Weights of a small GPT-style language model, trained from scratch on English Wikipedia.
Architecture: LayerNorm before each block, biases, tied embeddings.
Training: a variant of SOAP for these matrices, 219M tokens, 3347 steps.
Each number is 500 + 50 x the weight over its row's rms, rounded and kept within 0 to 999. Layers, rows and columns count from 0. Numbers have three digits each. The size before them is the row's rms in percent of the matrix's.

# layer 6 MLP down (transposed), 896x224, rms 0.108, rows 190-218, columns 0-111
092:499485524506484498484492501517555475455492454387527565483493567433490559491529464478452491451533485523537516528498537536480551519528474535457513502508447554468438477447456418438405503510543504531544521461533429478477550485491580591488404596433527488527504496424453465499619528448521469444535572459501480543560484431489486527417409503474
106:478472597557561480477500487491487483404511509504519427516456619509589502559566499477401541456431483496565573480397483549479485537507463497587517472481469532449517541453533548554588485407550512457517494443473542439447551537528453469498473455452532454606509587606432488448525435481519448524523495509481509503486374551493523514490433571474
100:467511538412592558533494544528547438561438555451495527580426490503487523457550490541568442564490516568453437525490503454487464517528587438453601509513495405574511416415528471544539439548456473540480533519544471536580568607496549571501493519516523479530491490522548529461472529471550529481460507495517357525414530478479470426508450461519
097:536491546507524517557513450527473440425616441421548489581503480607577498451502422534506489515540541522516600510417531508495500536335527523542557555433490498492543431489485469575511592453481516512509478451559472470513524404557524455559582522523537552514498527525425651453557543500553364440570501494519568506415544521567511519438530530496
114:369480511473494458526512425487626590482484433429537504573475557470444519518361420541473427480439393491513525566579487482564539548539441483514538444498446505443444508482491522483508491398502566576532556535444510500529476536520620504531490527523515459466563627521569536479488526501595483480516476519529445458534469436439453534469472550415
092:458398494510474526488470529501473553474527591481526463456452530447492542506599513553483465549441499485532449588503496432516469539501499561468479494552467541535506473445443545533377492473489538594466412629551570587566500599506475453416485497437466520512479363509447580581563497457465460426428545493495528547558432502556497519513565472477
096:435483445477400525554441468439535530496573508516519578572511487576530556623594455444516576483514435504489489507468435551474494412518482503432499449601510473457534504542505547610577580528501580471531517524508536499591427401427500452414546415518474407497528450575521449466436470477534473475495474413492553433496472473647515574601470458557
114:432455549567407524445410551521488501532566570453513357513499550449431480535474442415453450488526485501520552508474504459428475473413547475454534509566417380512560477449486453514449505506516595559472458585568452522514381515528549504545546428541455561483462463479476542529495421545503469489593559551509546409486368520511512506492508474462
099:468518546438521510554469462481503499433458490498540436530609467465532530487497488585436510443501564550466450503441524412509534521525525499494538430499546528504611457580551578514472468514506489314569464479517466570479483476558466502494439478566517468513566502446551477608474531498512556452534443455550589412574387565485487435472485539444
097:496448535484578601457426594523550549479548528557489559404487515428492475491586490559508527417445492527484547428605556505488494528432446453579544608531428483581503482488552418500554431489483540491559523536489536492504436550455519478554457449406507459565524510509537604401455471459488437598488452502488574466461440620531471481473535421438
104:448451546557486510433511540509525534586491557525490471474432440526405547506539509471522489490499485431515536570458572533510477466506531593513484565376469515467575534414565443534505538432515505543443552567553525475546387499493454498466397489549418370427483564538531581536545461530439571351375461564498469528495536457540500545488447437517
099:547463503391546456531478494506479492477467482545471472463571523526461513562442547473538534559535605515515409510518505519585546532389512535525530512434527498463529446504492400523453503539570406410547511453529499543509512560484486428447478462476544472520458517493410467473484537490541535469497485475452552504462446567535533530578600481397
100:532509455418553504579579531520457527560413479508502460390486478490474549584497443492517534470455577524519487527511518390448547410501486548553521463462541493425575481574507549430547521463527482578559567459500564437590456432533480427401521498531532542464568494519472473549483568507459531539656569528424503547479458431464418552509479519466
106:534485584452494476449545524482522511494604471445445551475407517525414411441484499528435519527452504493594511477517530581508511464440586512569458571443520532521508500548460427571525447525531522478532459357532526475506481553465403487501536425509526500505468549557532453466564558556606575540466496511505488421464485462392468433475465448622
102:526496432496514471456500547479509453486572473554409496515513520429584476439459470553488510497457430486542484484496470520504479453510585507525478482396484419517477476503525494451508570498481489560455573541623449542501580414541534566393610370378566563534619506479539486426485600506540500542550555542431552425463583446481565587507526499553
106:479464555538494513495509586468462529425490506527535485535552500458576457453532442522540470544454617530505577473525505541421416493530576567439562478529563582465440506553554555530485522549459499516409569534467488570470427476580513525453530537456476555385470428523524439507540507574500458525507517506457527580490433563447459486415528490493
110:442412589482503546579481455460422490546498424437440486463493557403518531505461503461454501515529460485639509545504416579531499553442580496450503454492508501542503443461539451412560477513459439539542468556517453542486446385534459560508494487611517519523482495471454413504531477512593557495514473499488618543544476476571472447514558526570
104:516522584501368515558439449429487512443502573540464542562505494533550461520465437461448539569479494484421496446527521551499542590454517511454563512548525479422514465463497556458549502475567521434542573467579514610463472458406551464446490486594535479517493513597586491542492484525575449493437521519507445520494454491441471548444512514500
100:483454513493467563394457633427512580537400560521447474417553549456536560529530467462536445446375476547514454470468480409388475404591497494438484524503507474469442506425431482507495458551610504542460430554519513442547458447515469521552526525457467429489422485466441519497523462558464509472528512489421513489511448515506493446530504580511
102:523424545480462465468549531508454526439545484522567534444438553512477502521496548533531514489479540457461466607520603441407534489435447475415483561512478534586551463361495461488510456475497588499457468469514471500429517514548482453478523504419374520475572499568473524515464444469542546537456397547535477537523467562524438516566528441482
096:577455522509405504457466452547430522475516565507469460513455488471507540536527498484478438502483518513561606467472556571519538569591565578515531492511562481519440515431492470647416405527494496460431574489471501582430427529532444544491499557486429510559507605555467439500584544424456423407545418566479493484544420501448440521475424512524
091:488457548441477452522482523499485413512540462540563508459506414447497405498495416490468572437561522601424485539490474448513486484475506500491457501496550479540588511495522554485556526506511588467584402449470497435416488403541458477420394466484510483515457493454495459567435416504500622537485414530510509424412473514491544484497577523482
100:569516609576505500557458420484501475507602546454506492486559456476535484483517583472563464424485445525481536410417630504547455522481586568484541464529602470516485461400457572490536507495479434564460465441424440509532528481515467482650509460562388526492583492540420471541434500508532480567602499573484420578493569501469527433536562397509
093:464427425621518493463530443548555518481548412443462531467556527480448466467502492569522476501541482511489552431511518523446523504529525516582469543488505371470557511507483497481491573490449552523507518446475493602496478459563533537567554469461537519428466408559533487608459507551473471464490504511372429414505484469515470448541464501589
102:527518492473368513499478555535565536537491519526582481476481581583501535512561641502542609485449432461514465464595431511479579507463497413463629521495484441452460553466501476583542498483569484490483464506501396469520515415473533563454441537505521546478385490500439480515454515432511493573578537440510550506499418524567533482528493485535
093:533505455556557432548402488488492511519582552468554513426504455517548465461517437527600440557468520489477549536528514493494521503504452428462375531412504482459619513469506486514488378478438539446489502541583494479501461512513571547500453474424486508505516570533450470530488473587422414542460465555503398538509444483555545458442497542501
086:510517537450504593472538428489495547543547402492513447464482549488476478509483470501471486496457471555489502503531459472567531512497513460518434462475407595522477494537512500451409503519446496555528515369528522429482476504441538438473528454542632480524501533435452494487457469539502485453559482637544544444496483597653518439494510421541
095:507564511503569535456522557499512401566546532518546493521496450494461539555458547460502525483507506456511452459455451450420477522442475500500469505553530509488538560520458415464479524550536523484473477559398542448500416527461520591445356456433472497432497475450488400510400521499501593465508529405490428506513409563543542458568467468505
092:561528347469537487526562459485567552487547563393454494512482474487471513529480479523494503523510455508485509487529486528515542494391596557426529460517546437535498489464445560517483562540418549544441421527417463416614471504444454503576565480426491477548507629505487540598529467485488419494503585527509443476517449529528589534451492526496
# layer 6 MLP up, 896x224, rms 0.116, rows 191-219, columns 0-111
105:480485554545554430490508515426527527567452537612503517506564500420440517509499422461521649508486578513553537520480508467456549475570509528480502507453491491490634497420457556494475433403487492495462580506522497445583527535485518567461537414564391529481424504516457513457603504447592481510485509473586443599414481490440505546543454548525
097:550496543520478404453527456485584554603439534489460511438433563541396551479358625429483446478552514511522487628497440392486531469556533518484434523569489483509512541529601446545446508503510479460420449518462491508516459566488471579509511469555488525551530502491496559576466503518512486545450496496373517433554509576510445505397455494473
097:485461474536487437470493407592565484489498566510481471476492520475476519448574470510593477563483504602459568487445480552515477519462472476471502496393562502380501462577500386396459547491429494459553469483472525537502501503516580551564486559553603518439509551477399561550524511503509520547466560409515540447444473463513489503557413518540
109:499582518423435479466589431517558665427382544483495420504498515443459551422557549559577506532537539550550483469539495465465536525571423540388555514519472572433496483508498518434545446542533508486414461503437567439435482563548471529501466456538565416496529467482516571542557406494513495444438419417474463436524529427551504556551445475495
094:489508458449476508570532452460555531565480509512448506519551521517417503509557508488525524500496504468469521566549429488513459535541479499508570618490500469487454540459431462445456476549442544434456488504500525541507522484524404491487507585465556525557505512576451468518540558478563572391475479522412504393458537390592472525501452519378
113:490485561548522477517452505497520620493542512529410544475623469420490585488479533515567533485574504441494528510521420554496582554573451496468457535521515524503540425542565513561544584499500473598552492483558464522516469499531458458536548442548477449433480549561486493498522523495423460488503480490452463543511496538446525469500428415462
108:560579503482535425412537418559551486535442466522541535508496463511549367525546507567556568507565526537524491486487503520594626493482428471551540507413529478512507586556465519526553486499545463414475515485446575526471548510631485511426424565500499512596566520454500500456500367497544620518406460440437415552580587457487473534506518595465
099:474531495489514545451530527475544444509577474525494404436516535510366488516422525485487510459540479475595466555433475546560574519544468524540512561437460516455511492404602547504514516494525652494574525410441580535522480486510501424595491521469491454538468484518396491456429506432419515563472490524487593473506494566516432478495557411524
097:544478500492465535464421481541487489505623600444566513551558499575535455480523466418476498495552572453418517475429575501552315486490455500429475420483497596538530546600544540510508483445521487521547433567466566532460450482470581440502546444475513533521470495421484496524383492503486644470530522535557539499550629545531503476502468492538
106:525541536491489490399382536512485384592504526582582517454436536423512526494530426484565500445399506446485496462475492544520490459542476534481485572483486475479501540539542482518455437553526528360473468551454474462498477581526501564517489533435480473543462425444492521448424505464537496395540494479434520516425532441447448482434554598476
104:479551481518494506480516566429530443567427480447568405461480543538479531528460470564445465413467434557506551456491406508567468491548497564486361505530433447454492549500459488462508484437593503496480466530586549531570530534526427515504346437476515549477590530574547449520539546413498475528568544435452570538548465496571506566446477517567
095:478470551485452505404551505427559618543478512407564564564527567461513507463497534456499495527525540479546462511460504603536354555453552505506467504594540535516483519576445584490539553450445565464494495458509546430508536599454577430552496508490507448485457454579520455416508449482520409451493458389408500587520500506440471521554484465533
095:534501497434454498416587570524514449497599517560422550575458529543562530429543627409495488437495450469506527449549364456522540451533545395483485530564413570512513474509534364446443495476516475469506546467409477595492421570471472558570558555522456473471555480481561469566488542434493577504531483484468505512458553461543565510408487559491
109:451507519513542544498586480487487564492510591498410474445502511519538458495592499521463595431482564449452460485414452383497443573467547556533620572515486533547467621500443467478549474475545533500512508529532608533433545471475484506480488455506517461468421525533511486542503511385469532460520522567510445519414482515471515454450425569449
097:363472531538494459557526556560543590479492402517528504453479428400467556515465457509498494541477507425528500426521523492494443506542529445454400479518448558464467459538587442481507564507482428504427484509521468419517400486474506500450495545543499514577481519494536495423601509538453479548489450504518562424451508485605434513460452437576
112:504585565527460410492565400477471535562472493463519419436486495477584467590524559502444559506498465515545576562531456374540532493428455491518460513498419489547503482431495463507564507541588481522494566487496506609521484486516541474442437534429509515530464497416459409539502575546488555492491523445547474545445437533523526509563620472530
105:520434562483568437510512521465497526496472508499508540487517439403517538593492531488546492573440460535510443455499450500471481488484523496482482608569491472469492402503490473436500561414493469565610464489523491503418580450474468547495467439454473488573495484660427567480498481510520539467500380473542440549434547506452472442493460486555
097:425476382544491564525518552509492545537481495504424480589409426556520559507453521533514503520578462467527458449513579430536460350509492493417529559506474476525606535579563562501511573533475415438607503574584535444449509517469511490497407530423466480455532522468568481453609458463474510478523497548490423556538579436548575505440465559486
103:564557512538472470491498594403507473546568518425536483487576497455475472397425433457526545568482385537546525477554464534505437491574583438521434508552580538418472528524424549492477465590488534588433475499513565478470541497429531494492551466453516433442416525522486468505534533562535492473488594421519549564474435493468592520540467574509
095:487491526496451641467433535470534346470441539415556518455511483523550590540411480518486569508620544511490436559528485546579555537552431468478567463486433506561502487547464555442490525468510536446546495528477471440548449452516485525487489537483525508558552561497558594535455579574483484568565509525582534492392401437526482492441481449361
100:536434486490422541441500477537530486565467567487554515481506430459521562460540482504495510517513531452472486527520386456553528595558525494588478443509469471506505435538511484496468465558529497533446560461494563403430506602500559495557519403529500518498466423421397614517442529461566494563454451488493464536412596498555467471578496470404
101:460486510495430441582502400535518479489519524435387509522620538447443458460585459462497541580563437430555440495521567457543552528480519523481572502529494559490464497484468490489410504473493484525540457489500381487481381569528493507559442502530556486520578461477517581524510529481526523525452456448520504565567497454507444465435498460531
097:516515465496513533530514537519557495574483412518443488405478473504402529501528422585532536421575408514484502512553497470462403494570531521559534391409547447495443442581440490504503520522509435485463489511521560501418481483491510543443427436488374519531480546501471550508615502452499580399500497596360530520481499489567414520572413510485
094:507561548423460548464522397462514550557507533524546516561520502453472492459523540456454652523508445472432551482502455456496500448557501431473491520412465478557392533520520470444546593504458445407503534500547597591577615520531513471575547518487623525479527493518573466488518553544442457514524494550447459436543451446561449539547489506427
091:481446434464488506478393496517535462539518536483546487501493556457423544429435508455426579480465582488497525501432498448546460475487384509493490519499496477483557567513543538424474475531408559552466478534541365586540538470521521522339446541539438459531529540485483602551480514533466439484457444502613496530483500530444511497496488510468
088:452468493476410369476475480499490526508516560490439433575565518453561460552453581463473491420530488473540470503509507510494510547524496541463508446555529428528506520607591498545538477409415546486591541558566425502478429541475403438451514512557456487560561490554550548511593614545523526517492503488596446525555455443461505490518478507492
101:522501619452462534490515587444533616452505523450438545524549451444511597572519403559428547475524500532568557457461466520494504523486474487457442528574498505502485489544525555443556668487492518491473551508518546529436459463522460478540514468604415471491503546471426508501511528512483509458505534466451453466511531557424471481481433474586
102:513458513569581542406439484581586468505487519461538481469509494461534417543535470498534502435506526466495515443514482428597465481482443450479507476566522504430520466542461573463573368513484429499381468453458447540555617557510507540538506508559527502409495551570519537359416584584466481606523412543521407508438515479521525484629455510497
101:560500565508472556443503402526476581483617503498519460550573515450481477496479480548519440490532568519486504511490470500504430605548444470458470492490566520513411514490528507537503450437401553556548573479525500546509558560494429455444518474535484563489566552490396505458515515429469443573446494456511554461483574603506478483516452510509